Part of a small language model's weights.
Size: 16 layers, width 192, 6 heads of 32, MLP 768 GELU, vocabulary 2048, 7.67M parameters.
Training: a variant of SOAP for these matrices, 378M tokens, 2887 steps.
Each number is 500 + 25 x the weight over its row's rms, rounded and kept within 0 to 999. Layers, rows and columns count from 0. Numbers have three digits each. The size before them is the row's rms in percent of the matrix's.

# layer 4 MLP down, 192x768, rms 0.156, rows 178-191, columns 0-95
102:442480498501541478463538467509539484494455505474511509514504495500482506507510555465516475504490531495500510527418509486521520491502508512466497481479484516482474537503537522461468514536518504504522525503493495500525513515541532506467494501492501496504496483501520478463492485501505530523
098:444495493535509511517518495471480487475482542507496490516468461469480447502525478538469474440493522499487461460499548521522529505475475508507490504494460513504497432489531488527539458495521500503485503476479515481506494480479503486503453493512502483498549478498483511471496496491488478507
107:523510487489477540531455529489504494484510493518523507484525532528503501485464472493516473484514545485506502517481481496501495485466477492513493501513549508481474460462519523527541538451513498482485457484496547504463506469498526508492546503515506561472527541502496502547478533509490525469
103:486485459510485509454479542485514482463506462506513500494479508525503485534428507506491513489494508487523466481492490512534493471479482538496522440502525518496553522550432519522485484503556549483496487488493507525446475501484522460466575485512500508508532513508477509472513483495466477481
099:466515514548437479494492418510464520494476505513490457521473505475491503559473484448458501536494457501485510462505502501512475494476518502538466516444494525534454501507523477480543481531488523469502453503514448472487515502519439462481531509463486515526505491511493504494491484504509538554
095:480493506497481461492526530474532496534422519481519517472517496478476478495491548540506514540475504486499505521516492497527484542512498476441523484516429492526512539512535510518490482528473505468507496523525452481479520497509495482498478492496506525479479548484476494487491505490492543491
098:468513501470463487483500499499479493445515475475546496510514474479484484507498504489490495486543492512511495485476470504497488543455490523503527480481491506507530493497534506452504509535493545506503484499476469503531481489462511504530480482492524480471506498485531486485486521503473450491
099:500466480480533490488470467524510501521502502509529506493519482484509473422506496470475512514484511483512527510506531502503532529513526507509484523506485521499512523477491530479461489465509486488451477506509506515491502462505484490505502557471495504485463532487503500452512528522525496461
107:497531511480479550508511484506523536461500530506488509507484510429495521508463555531511542487491502507532527482504517547462501504506509501508523521526469479464484520493495536499454520457519481473494500505519503490515520459481511470553486486513515504529492470565516443479489502493487502474
103:535509543469510492481508519476495481489521509540508496467502504508469475477457512476506486528504506477505471474498478535492505477536544510525473529523538487478503477496491494483498523510476471443521503523450473507468499508517499524501452531530535461527519500466535495503480506467476487504
096:541519474467480518487489526521522447490511488474502511497485506517524475523504486523508440515531478475535520512517517490514481518527480498499465539468582483447495488492467525496455490521518524461531556518465472500513514510476493534509546479524470491514529481476470474494493468501530507542
101:541512500512502491512498507489488478464502520525538519536463447474474504517467504481488441486523483529515496511518498486486479464483489499486496446473524499511512482525499498553491526513533481486487487473489551509483518494490537515491476520489509493485462493488460521472496480464507513488
100:520526486529530527574498552523511473451508531490523477519486513496475540463502521524488503516492495543462492492481569534517490467525485520525518500511505456504519532514497502503529483454528497495460539467521536472513501475451466514505475501486491492499496530498493490476483509490518521484
102:473500532507455492466531522505494496536484529476496451521505497515472495513511491511499440523536554482567515492472524482490515484486540506536492463529519513488491492510511456483509515471464517524486492500509494474499477494503494510494532514518473483454514481497496498469504525523500481523